{"num_attention_heads": 4, "num_key_value_heads": 2, "positions": "rope", "rope_fraction": 1.0, "tie_word_embeddings": false, "parallel_block": false, "init": "normal", "schedule": "wsd", "decay_fraction": 0.809}
Each number is 200 + 30 x the weight over the matrix's rms, rounded and kept within 0 to 999. Layers, rows and columns count from 0.

# gate: layer 5 MLP gate, 320x128, rms 0.278, rows 31-48, columns 0-127
# up: layer 5 MLP up, 320x128, rms 0.264, rows 31-48, columns 0-127
# down: layer 5 MLP down (transposed), 320x128, rms 0.272, rows 31-48, columns 0-127
gate31,190,177,219,155,235,222,144,201,194,221,198,198,199,149,189,177,200,222,245,277,183,270,235,242,210,213,249,200,187,193,286,225,214,220,202,203,236,178,227,232,203,198,205,171,257,216,221,235,185,187,222,177,254,188,224,195,188,167,181,261,198,187,179,186,188,211,177,167,155,214,208,246,211,182,193,203,184,162,208,180,153,212,162,243,176,162,207,218,234,188,191,242,278,209,266,234,246,193,170,147,224,242,190,171,236,211,225,162,148,218,154,211,203,190,234,202,229,223,166,223,233,261,218,203,158,224,183,205
up31,181,182,206,129,239,254,189,176,181,247,167,188,157,232,129,160,215,258,205,222,186,207,217,213,202,210,212,229,188,205,199,206,189,179,186,191,183,216,211,207,230,201,128,210,192,158,136,189,168,223,192,190,183,180,249,190,159,190,236,168,189,236,175,227,223,187,151,205,208,214,140,157,217,207,141,206,166,198,261,174,167,165,223,194,223,181,183,177,228,223,214,166,199,209,174,196,74,192,226,139,188,151,180,259,244,100,189,182,210,156,214,261,178,220,223,254,208,182,186,146,230,191,173,185,236,159,152,256
down31,196,163,160,250,219,182,201,187,174,181,195,180,159,220,258,241,233,154,210,182,217,164,244,175,220,218,191,225,100,137,193,152,208,181,193,197,183,191,167,236,176,207,198,181,199,198,159,193,176,224,203,224,225,172,213,220,197,207,166,177,205,228,244,204,171,208,192,187,191,203,148,190,206,182,214,198,189,229,281,204,200,164,161,190,206,228,217,217,191,227,196,132,171,228,172,236,229,240,180,205,192,219,190,203,148,219,181,230,166,202,199,199,266,247,202,172,189,154,205,222,212,199,192,240,189,174,177,149
gate32,203,179,180,248,188,204,236,168,213,240,201,225,235,200,166,227,206,213,210,183,220,199,233,173,206,184,155,199,193,169,227,171,185,143,219,189,157,236,207,186,225,205,193,171,165,185,179,170,213,257,213,181,215,164,190,195,256,197,234,250,185,211,136,232,204,180,187,207,186,140,231,222,182,196,217,191,216,124,209,210,184,187,213,251,172,189,171,163,172,185,188,203,198,129,215,175,205,184,227,219,233,216,208,184,216,267,166,167,219,182,229,208,170,101,242,208,199,197,184,208,186,169,193,181,189,207,188,198
up32,231,250,226,222,196,185,157,188,186,204,223,227,245,238,192,197,238,208,254,230,209,202,211,229,190,179,219,197,161,211,232,214,192,230,236,202,185,193,210,199,210,171,214,212,226,188,205,190,161,221,249,190,193,236,183,245,175,207,217,189,161,233,191,223,150,186,191,221,227,191,144,163,194,210,225,207,201,190,221,167,194,202,184,165,146,266,235,227,247,201,238,185,256,211,200,166,170,240,217,205,231,191,175,206,167,175,209,230,165,185,227,232,200,220,253,242,199,257,216,152,192,198,211,203,168,217,180,219
down32,152,208,150,234,193,262,178,228,282,253,196,188,246,197,211,192,204,193,192,187,244,233,148,213,176,221,223,205,228,189,174,159,185,203,183,129,190,173,127,186,172,245,188,204,212,183,234,193,170,147,197,195,215,194,218,158,127,188,182,203,192,190,227,200,194,199,262,170,220,171,164,229,210,183,217,163,223,205,195,136,215,200,232,208,169,212,201,206,191,191,236,170,233,166,227,229,225,189,222,224,202,205,157,190,218,211,251,236,241,170,164,230,193,179,179,218,194,216,184,198,161,214,198,210,181,215,193,230
gate33,146,265,220,230,225,195,158,229,212,231,203,197,185,210,204,179,242,230,196,185,213,256,187,194,165,177,217,166,161,201,204,158,186,190,184,130,181,169,220,199,194,201,186,203,198,179,256,196,250,195,179,195,216,180,206,242,252,240,221,179,203,170,188,192,213,228,193,172,257,179,249,244,173,173,237,217,208,256,201,155,170,218,203,163,229,159,177,217,182,193,173,218,219,173,231,175,252,173,192,203,221,182,162,183,239,234,193,233,188,194,181,180,209,198,172,189,189,241,202,188,179,142,189,223,175,201,217,222
up33,192,187,219,188,235,243,141,196,181,115,207,187,184,197,145,157,172,205,209,185,181,161,187,263,204,182,227,162,236,176,150,223,240,226,221,223,223,219,204,193,236,225,196,134,213,240,146,200,165,190,206,218,196,225,210,192,135,151,216,206,191,214,173,225,186,166,217,194,159,185,216,160,208,210,131,222,214,186,192,199,223,229,230,174,200,184,216,232,208,175,181,214,193,196,193,204,213,190,207,193,258,222,205,218,188,197,185,196,261,184,227,180,236,222,179,194,190,215,214,202,244,195,202,129,214,206,183,160
down33,186,247,215,171,204,221,228,230,230,205,162,171,197,204,241,196,230,197,219,168,190,196,175,219,167,222,253,218,197,214,231,185,174,216,192,186,248,208,215,199,194,175,205,216,182,226,146,220,161,206,127,166,196,161,253,159,207,239,211,215,180,202,173,133,168,201,173,220,199,200,198,233,159,252,178,186,163,134,171,181,169,239,158,210,219,196,201,196,198,188,173,201,172,208,214,253,247,197,209,163,139,187,202,188,207,198,191,220,163,221,128,158,233,277,187,251,214,242,185,203,201,174,178,238,208,191,185,162
gate34,248,175,191,207,260,177,169,198,186,264,229,145,215,168,242,166,189,180,209,216,195,244,185,199,218,189,109,230,193,239,260,184,202,233,189,209,246,189,252,186,183,146,215,214,261,171,228,233,214,176,156,144,189,134,197,218,139,222,221,235,207,160,234,161,224,189,202,193,207,170,191,226,180,168,225,182,211,186,144,257,125,200,202,237,216,200,229,170,169,213,222,222,184,170,265,206,241,229,174,239,213,203,185,210,122,171,192,207,171,185,175,161,127,165,256,186,207,186,200,204,183,212,234,279,200,192,236,179
up34,153,155,243,225,233,146,165,233,203,132,221,215,161,156,180,203,276,210,205,167,231,237,168,195,195,254,184,227,255,233,156,178,167,223,168,200,214,194,191,183,207,136,192,211,190,241,210,120,222,245,180,178,225,228,184,147,204,211,174,218,222,229,215,247,247,170,193,241,250,181,182,196,164,227,177,160,221,159,185,186,152,244,211,212,175,237,248,197,211,178,165,209,252,173,235,241,227,123,213,195,182,189,217,223,236,203,225,204,243,226,190,220,260,218,196,186,213,246,170,250,181,177,216,199,185,173,152,175
down34,231,205,231,152,199,180,224,243,224,166,250,135,203,170,194,236,224,217,212,221,188,149,199,176,179,174,179,216,223,214,187,204,203,229,200,182,179,219,143,213,169,143,221,243,212,163,210,212,176,140,295,197,204,206,226,243,188,171,198,169,197,194,207,223,244,162,208,211,197,157,185,198,213,207,208,201,205,182,177,178,186,227,222,216,192,209,226,195,148,205,191,207,213,202,196,219,145,187,149,179,182,173,217,206,202,209,234,176,201,215,202,144,224,191,175,183,144,197,205,171,150,198,207,192,224,231,238,200
gate35,207,211,191,231,246,205,209,194,212,165,189,166,207,226,204,195,182,230,211,151,176,196,192,246,204,121,212,198,197,166,183,194,228,163,191,151,218,226,222,243,187,178,209,177,209,244,213,213,257,237,138,242,244,174,184,236,198,133,189,223,189,262,152,139,239,204,220,214,173,153,204,169,244,217,191,178,187,150,148,222,149,223,228,241,236,206,248,161,137,157,184,178,199,176,194,161,202,183,239,163,189,190,237,165,197,186,246,189,231,196,162,195,223,185,199,214,113,215,185,184,227,177,205,262,187,183,224,235
up35,192,184,185,213,220,216,198,171,205,171,223,203,234,180,226,234,218,222,160,176,201,188,225,202,229,157,157,193,254,171,207,189,231,192,255,160,230,199,232,188,207,148,227,217,228,221,150,202,183,206,165,245,171,202,249,240,245,228,197,220,217,230,180,163,207,208,188,174,145,198,210,176,216,175,202,158,197,181,183,196,203,216,169,182,212,204,176,192,249,157,214,179,191,183,224,237,117,171,179,225,251,243,206,195,184,195,222,197,190,146,190,172,203,232,175,173,221,191,182,203,229,211,210,228,224,219,177,188
down35,171,191,161,192,215,181,213,158,253,208,229,220,213,210,198,158,233,162,251,232,182,194,211,242,184,149,190,199,212,198,212,172,175,202,154,208,212,186,185,233,197,162,187,168,162,161,207,157,234,173,188,179,217,189,204,187,221,201,173,171,216,198,188,211,197,181,258,219,186,160,170,175,193,239,195,162,139,187,236,219,191,136,211,170,163,218,240,197,170,182,224,183,214,268,173,222,265,208,196,230,164,199,201,204,197,192,200,189,297,222,220,229,189,163,263,153,207,167,150,192,156,209,165,215,195,209,200,174
gate36,151,230,189,243,196,188,172,293,169,220,226,170,201,222,188,258,228,206,121,161,215,226,223,227,240,221,259,158,189,186,223,167,151,170,192,204,211,171,220,173,212,226,197,221,174,168,168,160,176,185,171,202,187,157,176,219,263,243,144,205,185,228,232,183,202,203,204,165,186,173,231,204,213,166,139,227,210,164,199,151,272,127,163,172,225,193,221,156,202,192,204,253,143,206,209,174,243,246,228,238,222,206,169,186,213,181,210,202,199,187,214,231,218,210,191,195,208,227,194,167,277,213,207,197,195,158,196,201
up36,222,198,187,213,182,208,232,180,143,169,214,148,171,189,208,198,164,196,209,206,245,163,221,202,181,188,199,227,182,158,202,191,169,183,129,176,154,216,211,159,234,249,166,298,156,203,212,196,219,179,208,200,220,185,178,174,207,265,127,222,267,201,229,191,229,203,142,218,222,179,144,192,232,234,176,210,197,173,222,201,208,184,196,222,215,226,166,169,214,243,193,287,244,178,123,251,160,187,188,170,236,203,187,173,158,210,224,203,209,191,209,134,226,184,181,202,219,171,164,260,199,164,205,180,233,211,230,196
down36,219,231,146,230,174,229,175,199,139,187,190,203,226,174,191,176,237,186,224,197,246,98,230,217,215,206,196,217,167,189,190,217,176,236,193,191,204,202,221,185,213,169,242,191,183,230,200,168,198,220,244,181,175,255,138,217,209,156,140,217,199,193,173,202,231,205,173,189,236,213,138,307,182,248,196,190,248,182,191,174,196,202,202,218,225,199,226,178,191,234,280,266,240,158,197,225,180,218,183,224,176,192,206,234,215,204,172,196,170,183,155,169,160,165,201,176,201,211,220,194,175,215,203,217,236,228,207,154
gate37,199,231,171,250,187,210,205,217,184,204,212,158,167,135,160,163,179,203,237,137,158,155,245,182,201,220,233,169,194,172,280,214,230,225,200,195,251,229,213,187,146,206,176,202,234,245,188,210,196,202,170,221,194,225,240,261,249,234,270,184,203,188,170,170,221,182,204,196,156,210,177,165,228,226,194,235,173,158,237,211,195,234,187,239,157,243,214,169,231,120,140,246,161,148,165,239,200,147,188,167,173,165,172,200,155,212,190,239,116,171,202,168,186,211,180,201,116,233,194,237,239,180,240,218,233,252,211,268
up37,196,218,231,195,193,184,236,202,227,192,180,254,196,230,170,160,199,234,160,248,223,273,214,225,190,171,171,227,225,153,213,196,216,202,209,201,209,179,190,138,174,167,214,192,197,164,240,244,229,234,218,202,243,234,191,201,254,171,173,171,199,177,194,196,155,245,172,281,217,197,156,199,191,155,216,196,209,232,195,151,146,165,187,207,138,205,221,210,197,249,244,198,192,229,222,197,219,244,133,176,148,271,224,184,269,203,234,163,200,165,248,200,188,143,248,214,249,156,181,160,189,194,205,225,159,201,143,202
down37,197,192,251,169,168,207,187,204,164,259,184,255,183,258,163,231,231,192,212,202,150,245,183,192,183,163,135,207,234,189,191,175,174,170,156,222,165,167,177,254,126,195,225,200,117,135,175,201,143,212,208,182,187,180,212,154,177,210,203,168,167,218,233,196,164,227,225,182,179,203,191,247,210,194,203,204,181,232,209,143,172,155,168,175,270,160,181,134,237,188,182,175,278,194,219,208,216,245,159,162,193,208,258,151,196,155,154,187,224,238,188,206,256,231,164,185,243,174,240,203,175,231,226,167,187,186,253,234
gate38,230,169,196,229,228,162,174,253,183,250,187,184,219,176,190,225,220,230,182,201,188,196,217,211,186,214,229,171,203,203,203,207,180,210,240,176,184,171,227,201,212,201,205,248,203,214,197,258,187,176,268,195,229,216,203,183,247,185,200,212,248,171,190,207,218,200,185,225,217,220,216,253,220,199,191,180,246,248,162,180,214,170,202,205,186,184,176,195,204,260,206,183,179,201,218,185,212,222,185,206,186,221,264,203,185,134,233,206,186,240,222,204,149,220,222,143,210,173,210,219,184,237,226,192,187,194,184,141
up38,182,238,214,185,185,190,206,160,155,204,196,214,183,202,203,182,195,169,179,185,205,178,215,228,235,256,210,185,201,247,231,189,222,171,203,253,208,171,158,168,197,207,221,152,197,196,205,184,227,214,196,186,173,198,208,220,159,214,196,222,153,160,192,185,184,187,265,135,226,218,163,141,194,220,230,231,155,174,208,208,194,228,197,224,186,194,171,183,217,167,162,185,209,200,234,247,196,198,157,217,151,252,182,209,210,230,200,171,232,186,192,211,211,230,230,219,217,193,154,175,214,209,163,246,217,213,250,273
down38,233,193,209,230,166,169,175,237,201,240,226,159,202,163,169,205,215,210,210,245,141,190,225,201,186,175,182,191,176,190,210,215,203,209,196,219,262,202,216,205,179,144,192,193,233,222,178,229,195,207,196,214,253,226,141,253,228,180,207,224,192,228,207,189,126,192,172,231,153,190,227,262,207,173,151,212,211,195,213,192,186,170,252,152,165,154,212,182,223,184,223,204,197,182,202,176,183,236,188,180,159,233,205,209,151,261,194,176,190,155,251,199,185,249,200,228,184,185,183,227,195,179,199,202,219,182,180,246
gate39,171,231,197,195,202,218,184,184,169,188,201,197,239,208,202,231,205,223,207,213,153,271,187,158,236,211,164,214,159,193,191,226,217,217,178,215,204,196,187,189,189,244,146,182,251,180,208,179,180,250,186,222,210,195,239,132,149,212,280,211,210,148,195,167,182,167,250,214,193,198,185,194,158,178,193,174,212,187,194,241,149,250,150,214,195,188,196,198,186,235,212,183,161,219,214,210,204,231,188,183,152,195,181,197,191,213,179,190,188,214,213,163,230,204,193,237,136,238,251,205,218,223,164,198,152,219,168,215
up39,251,167,196,236,176,227,210,230,224,166,235,177,240,231,178,198,171,206,230,190,184,188,181,181,194,197,214,142,184,159,156,185,222,164,155,215,211,202,210,239,194,155,197,226,221,206,189,219,219,168,207,194,184,237,186,211,235,210,146,213,196,248,182,218,188,210,259,218,180,184,174,172,189,189,171,191,276,229,178,225,215,203,234,182,201,227,172,193,164,155,158,182,223,183,175,203,238,148,215,171,248,193,171,184,202,185,228,156,237,236,190,196,176,173,177,158,209,144,175,211,140,213,191,223,200,258,242,163
down39,170,254,150,224,203,168,211,232,220,234,199,223,196,241,179,244,173,189,218,225,234,198,169,203,159,211,213,199,238,155,202,166,204,188,153,241,199,148,169,261,208,245,199,195,209,201,210,190,171,212,219,152,179,198,228,265,200,220,171,250,186,233,204,184,226,150,205,242,212,241,227,167,253,206,140,221,209,183,192,263,198,204,218,279,255,201,171,201,181,170,246,217,198,217,196,233,167,144,185,225,215,167,143,206,179,215,212,194,162,234,220,220,165,178,146,216,231,222,193,194,160,248,235,207,217,187,194,196
gate40,209,273,211,201,238,244,239,194,214,207,226,206,209,240,192,178,189,219,221,218,220,211,273,230,242,211,257,196,125,186,170,216,224,149,232,194,224,161,233,160,219,235,150,245,252,192,220,180,200,178,174,183,249,207,228,144,215,200,196,214,186,209,238,224,179,178,170,223,204,267,188,203,242,169,189,222,184,206,191,166,159,281,188,158,249,216,211,138,191,189,158,178,205,264,235,161,153,156,233,211,218,153,174,193,173,219,139,183,199,182,182,188,199,213,159,197,193,239,221,218,216,220,246,215,223,211,244,141
up40,206,186,176,161,174,199,167,190,189,188,215,126,242,162,250,228,155,224,175,161,193,226,150,202,182,176,111,201,215,212,129,247,212,188,234,209,174,268,176,214,204,247,245,198,157,217,258,207,153,199,194,199,174,219,212,264,208,146,199,196,225,193,149,188,229,177,163,186,257,188,201,225,209,242,197,148,190,160,238,192,170,151,167,228,202,215,177,183,206,234,167,212,203,194,200,163,205,252,247,234,208,262,252,205,203,156,182,215,160,216,204,211,227,185,175,237,192,171,225,141,189,224,191,236,248,233,183,231
down40,221,168,187,207,259,217,177,202,190,241,167,134,246,253,179,224,207,197,201,214,187,156,156,199,217,206,137,208,181,164,185,192,272,154,114,207,208,213,175,203,222,176,153,125,224,200,184,210,254,202,264,202,217,191,173,224,260,214,144,219,212,186,191,233,186,225,221,149,203,224,223,271,242,173,209,156,189,162,200,160,145,217,266,188,151,206,183,231,199,203,233,237,197,209,198,252,183,178,204,222,142,213,292,228,223,247,214,181,228,214,178,167,195,94,207,228,198,164,161,184,225,144,221,206,267,190,190,264
gate41,218,239,178,232,182,215,214,252,165,244,149,124,211,180,235,183,230,239,200,235,192,224,148,213,159,282,284,210,185,203,221,170,219,240,198,179,159,184,205,205,172,201,173,192,181,200,222,229,236,217,184,183,196,210,211,129,198,203,268,181,200,181,229,237,228,203,183,197,227,182,261,207,174,169,183,233,246,242,199,191,150,256,167,209,273,206,194,167,171,252,231,213,177,205,165,182,221,205,223,225,193,201,192,191,143,213,209,195,271,167,214,212,270,129,144,205,148,252,205,224,175,207,169,168,228,142,180,189
up41,175,200,208,150,218,189,176,158,184,178,168,229,180,202,144,226,140,195,217,171,182,195,233,181,165,205,141,118,164,245,180,250,181,195,189,232,144,188,223,192,200,159,172,160,229,223,130,206,148,248,237,198,157,225,198,161,152,172,207,171,236,208,192,173,191,219,234,236,181,202,152,206,228,230,223,136,183,187,160,152,109,160,244,216,199,218,183,223,177,212,206,214,216,212,252,184,203,185,185,179,178,261,211,206,196,180,147,162,166,152,241,210,184,221,197,180,178,219,200,193,189,209,227,214,181,192,192,162
down41,175,243,197,167,212,151,191,211,203,203,168,189,192,285,210,165,196,163,233,154,192,197,195,215,131,228,129,180,210,183,234,239,183,194,234,189,173,173,165,270,211,221,213,197,210,232,209,184,189,204,197,141,187,177,201,199,226,156,204,184,179,237,194,172,164,226,216,233,200,216,169,253,188,224,233,222,179,191,173,226,247,193,171,163,137,226,228,186,190,206,250,167,185,174,155,178,221,227,249,165,214,212,240,193,202,203,122,158,166,196,192,265,221,221,223,183,177,205,119,198,219,170,199,176,199,206,204,225
gate42,194,194,209,257,208,203,209,210,161,183,150,191,185,228,238,168,178,177,239,173,168,143,206,249,259,245,203,172,191,197,190,213,158,211,199,180,257,208,190,192,163,235,254,191,176,199,326,209,220,211,257,188,210,196,200,210,179,203,216,265,183,158,217,228,257,203,196,169,143,209,218,216,200,215,223,200,163,186,181,231,157,223,172,215,198,150,175,205,207,171,160,198,194,252,197,174,212,194,276,231,184,233,224,183,239,196,184,194,204,114,222,223,246,163,235,183,244,198,231,234,196,185,231,226,206,183,183,237
up42,175,179,186,205,125,218,220,228,267,220,214,194,180,204,251,238,202,253,151,225,207,186,157,199,179,250,187,217,182,168,222,179,215,161,192,174,193,154,206,234,263,156,221,220,141,250,194,168,204,231,214,198,185,208,218,219,236,200,238,196,217,173,208,213,200,205,165,217,213,192,210,213,177,204,202,183,201,247,151,193,175,213,196,279,229,216,193,228,218,151,191,219,187,194,175,186,196,204,229,250,198,211,236,176,230,171,195,190,181,203,159,185,198,239,181,228,206,184,188,162,223,195,146,215,163,215,237,261
down42,206,213,215,217,201,231,169,169,168,206,187,229,225,185,158,228,189,178,177,173,249,226,181,173,202,225,283,214,196,223,131,177,161,217,206,218,229,165,232,196,204,163,212,197,210,231,218,204,195,195,183,233,217,164,199,209,195,203,224,159,194,190,168,107,240,173,232,192,180,203,242,266,173,197,240,215,256,176,229,165,145,124,237,171,260,168,200,245,192,208,183,167,219,183,203,216,205,160,204,223,182,197,178,174,224,239,205,157,238,196,188,179,193,212,167,219,134,222,205,185,163,222,186,202,214,208,180,197
gate43,198,220,172,199,233,182,184,226,205,169,210,202,205,191,196,220,209,233,202,210,179,205,168,192,201,217,225,219,219,183,212,246,202,171,237,182,203,242,177,185,223,242,163,228,182,193,119,225,224,178,215,198,174,236,199,264,191,166,208,200,199,208,228,240,218,248,246,200,184,206,182,238,214,184,195,234,182,199,266,197,158,191,195,233,200,159,196,154,267,224,176,211,205,178,195,207,178,167,184,168,176,152,234,187,223,228,166,184,115,191,172,189,274,148,149,267,213,206,208,252,151,203,224,174,239,195,200,200
up43,181,220,229,215,164,227,183,190,178,188,177,204,230,212,183,165,140,172,189,202,187,238,213,152,167,188,205,196,196,241,193,211,219,235,245,236,209,207,216,135,137,229,218,182,183,259,191,209,160,177,157,182,260,146,208,228,250,208,186,221,215,217,233,185,139,121,205,220,202,234,237,245,206,209,187,160,187,180,194,206,207,185,231,205,219,185,211,227,155,214,246,201,176,219,216,166,218,216,228,195,215,263,222,202,181,210,233,198,218,195,222,195,136,200,197,172,214,215,183,157,233,220,177,181,182,222,201,236
down43,233,200,232,200,190,168,199,190,233,193,171,218,167,199,242,253,191,180,171,209,205,174,240,138,226,174,221,232,171,267,182,205,171,179,188,210,174,188,196,170,203,220,162,224,234,205,185,199,205,194,203,189,215,233,236,195,232,199,234,189,242,161,139,230,255,234,265,163,183,220,217,170,213,168,239,214,200,232,242,228,194,219,208,242,167,136,183,185,217,227,176,167,255,219,226,210,199,204,219,182,229,204,208,197,145,194,230,157,160,217,166,172,228,182,150,224,220,209,179,210,168,248,209,191,240,219,141,180
gate44,232,228,215,173,177,204,236,212,239,199,176,186,182,230,159,198,231,191,158,213,206,245,261,233,173,154,232,208,181,207,231,168,249,221,212,175,249,215,211,163,210,213,198,207,203,146,188,179,198,236,211,198,200,135,208,192,205,203,222,215,202,198,205,202,251,168,187,165,200,158,167,175,223,235,156,131,223,155,193,125,202,225,185,235,218,196,194,206,177,211,212,224,187,211,184,198,184,188,187,240,250,192,239,168,223,232,246,200,209,231,203,192,243,198,155,189,159,201,182,248,162,177,214,147,213,188,187,178
up44,224,221,236,192,232,193,157,246,179,181,251,214,201,186,197,193,206,178,231,147,152,206,192,210,195,124,213,169,207,193,220,204,156,223,178,197,174,170,161,243,225,212,225,168,211,203,192,245,191,181,195,169,189,244,163,213,197,177,191,143,168,185,212,193,186,230,186,196,197,221,154,175,230,225,213,239,217,184,208,173,196,193,208,183,209,203,211,226,184,179,156,226,192,194,173,197,199,221,208,171,204,252,194,261,229,197,159,164,182,197,229,212,175,206,226,170,214,160,176,168,197,141,228,220,128,192,186,227
down44,200,271,215,194,215,192,231,227,139,172,221,202,223,161,252,224,203,236,184,170,189,179,179,219,194,181,194,185,220,197,182,197,154,155,221,206,196,157,217,220,156,183,204,229,159,242,164,198,212,173,156,201,180,222,170,257,229,146,178,204,201,227,212,254,184,232,235,181,216,193,190,208,212,170,231,178,186,207,233,169,185,239,227,196,139,197,197,199,175,207,214,176,179,182,213,184,193,199,228,274,177,192,186,272,186,222,196,224,232,175,206,219,159,169,210,175,200,191,213,173,255,181,163,165,194,123,205,145
gate45,231,243,225,191,219,246,176,231,182,186,179,187,210,150,156,170,201,203,206,208,251,200,154,227,210,195,224,251,158,186,172,193,210,171,176,220,168,241,239,216,191,217,145,200,207,269,177,238,258,185,185,212,160,221,195,222,208,190,177,219,186,211,262,181,213,171,227,199,183,180,220,269,180,169,133,208,162,200,145,248,171,174,183,213,199,204,184,221,179,257,249,226,156,209,167,175,141,227,232,173,231,172,230,190,177,127,206,118,209,243,243,183,228,141,217,232,204,197,193,241,175,168,189,208,226,188,211,214
up45,179,222,229,134,232,142,206,165,166,149,151,180,237,165,228,192,231,159,171,226,201,170,214,188,223,192,207,194,148,225,197,209,161,218,177,169,174,194,208,215,180,222,185,141,182,204,218,192,196,146,202,185,198,210,208,197,215,210,158,236,227,196,210,234,225,207,184,141,182,190,238,197,229,224,173,180,153,256,223,249,168,177,138,186,165,186,179,182,226,164,193,196,225,252,176,193,167,242,225,236,224,183,187,256,145,192,132,200,242,216,216,190,201,194,228,152,242,208,250,213,218,202,221,220,227,181,190,180
down45,152,199,194,238,200,202,236,201,164,194,175,227,252,185,129,173,175,145,187,230,163,183,192,199,228,208,176,153,210,200,215,207,204,193,222,174,177,191,211,207,222,246,196,151,186,226,199,176,181,235,241,225,211,210,170,158,179,188,206,206,167,217,177,222,120,162,198,181,212,247,245,177,195,187,199,146,219,251,190,248,242,186,216,182,183,177,209,192,222,164,208,204,182,182,239,142,178,179,186,259,205,151,210,218,206,215,223,220,238,192,210,241,181,155,198,179,195,163,211,220,202,179,157,276,167,191,200,177
gate46,158,185,157,198,165,235,217,245,176,210,181,174,164,228,159,177,157,255,196,177,208,146,239,230,216,225,231,250,210,225,199,188,215,200,185,153,162,199,216,200,259,175,199,225,215,191,189,229,223,213,188,207,230,215,239,227,197,181,163,172,205,206,190,203,205,270,229,216,198,206,210,171,201,230,149,188,200,203,237,204,215,198,214,224,171,174,270,211,180,192,181,190,217,192,179,221,202,200,207,177,256,198,208,239,204,196,166,193,150,213,184,151,219,214,184,178,183,230,242,164,215,196,176,228,220,187,193,154
up46,198,205,176,235,188,204,222,226,164,191,240,267,143,213,214,225,221,213,171,184,176,190,194,236,165,257,213,211,193,168,206,196,221,180,171,222,156,142,205,193,207,199,185,208,208,195,204,205,226,202,184,221,138,185,211,216,194,179,191,136,177,197,215,181,178,173,225,208,163,172,184,222,165,211,191,195,196,195,169,187,195,196,232,198,210,208,206,180,175,248,202,194,295,140,220,176,214,222,217,243,226,169,206,245,229,180,187,253,187,174,155,207,179,175,197,204,132,196,209,202,184,165,182,213,159,159,206,230
down46,150,183,187,212,174,175,212,245,244,184,205,184,228,229,200,158,194,199,210,197,158,197,170,176,178,220,234,214,226,225,235,162,217,180,169,169,131,231,175,196,189,179,159,211,238,238,212,209,215,163,244,183,221,168,189,235,188,197,203,230,218,171,129,224,174,167,138,155,210,241,198,218,192,190,195,199,216,159,231,200,197,242,161,193,244,186,213,172,191,193,243,254,196,199,213,232,144,200,183,204,267,203,214,270,120,155,208,168,202,205,225,129,243,214,212,221,164,175,176,182,225,193,231,230,184,224,197,174
gate47,201,262,217,219,217,196,245,179,134,248,234,229,176,200,239,152,199,243,180,126,185,191,261,196,174,178,213,201,218,213,224,214,204,196,211,181,225,151,146,193,181,201,218,245,207,249,258,230,194,256,192,219,197,221,236,203,214,244,230,244,204,182,205,225,262,238,251,186,191,204,196,178,195,206,164,242,220,167,228,114,192,204,225,204,232,286,172,176,190,162,202,209,233,189,194,181,220,208,133,200,259,208,216,239,177,231,202,179,186,238,216,227,201,158,220,221,182,168,176,236,193,203,220,236,215,188,196,161
up47,246,220,223,225,195,229,173,205,192,194,231,235,197,166,233,162,208,142,239,196,243,159,134,172,160,215,224,220,181,161,209,230,202,181,219,163,183,125,256,146,259,206,180,199,216,188,171,202,240,220,175,232,207,212,205,227,209,174,188,203,185,201,198,216,195,198,170,160,209,193,232,196,218,162,192,191,204,222,186,178,177,195,196,233,205,129,161,166,166,194,200,168,141,162,211,197,227,196,213,193,213,160,248,195,228,199,208,242,189,177,211,202,198,198,213,161,250,204,175,190,169,194,233,196,153,173,191,195
down47,197,232,140,187,180,175,172,161,182,181,235,212,199,209,177,257,154,178,182,204,149,225,224,208,206,233,199,182,160,245,227,210,206,181,209,184,142,217,185,203,162,195,149,190,193,267,232,210,227,197,245,202,216,152,169,208,223,171,183,238,226,148,153,220,149,226,154,207,215,92,221,183,205,212,224,228,259,162,210,243,226,185,188,179,173,207,230,196,206,249,204,251,209,205,263,211,174,179,210,222,139,193,139,194,181,176,210,195,200,193,202,191,222,185,232,179,221,162,202,224,176,180,191,180,217,201,219,211
gate48,202,204,183,140,214,191,183,193,211,170,244,199,200,170,227,213,219,225,166,103,191,220,219,216,217,201,205,216,144,177,220,225,262,227,184,170,216,223,212,213,177,218,230,236,189,184,225,220,207,242,195,187,155,202,224,270,251,171,209,197,189,158,203,201,156,151,190,191,232,154,202,164,207,219,199,206,201,187,271,192,234,142,208,213,183,205,174,197,190,239,167,186,212,196,244,192,157,193,205,181,194,221,185,131,223,199,194,189,179,282,182,159,152,169,216,218,213,193,224,258,225,172,208,209,195,177,163,194
up48,274,152,102,236,229,179,206,172,177,184,226,200,234,196,191,201,219,217,185,170,212,173,148,195,242,246,188,187,142,182,193,190,246,155,209,192,201,236,205,181,194,202,171,219,188,238,154,227,190,168,175,199,216,232,185,203,209,183,214,220,177,138,218,229,213,128,255,170,197,229,216,153,221,209,184,227,173,184,235,250,195,247,259,183,219,166,209,214,175,140,219,191,228,195,143,243,223,206,187,153,249,206,200,166,270,223,239,201,202,194,218,164,254,154,236,160,184,143,232,201,155,203,199,202,203,211,226,182
down48,186,240,174,185,218,215,160,214,172,224,200,201,198,207,212,191,262,233,218,161,181,196,190,199,181,199,229,186,253,230,182,163,199,208,179,231,204,238,232,208,192,229,162,247,201,181,203,242,214,168,147,121,230,214,133,184,218,154,251,218,212,269,227,224,214,240,162,197,207,224,166,233,218,214,203,175,192,185,178,236,242,183,152,194,237,196,188,223,241,203,194,198,214,249,256,179,219,217,201,213,189,147,209,162,201,191,193,210,190,196,211,161,150,233,128,227,193,222,222,159,235,162,213,217,217,174,161,182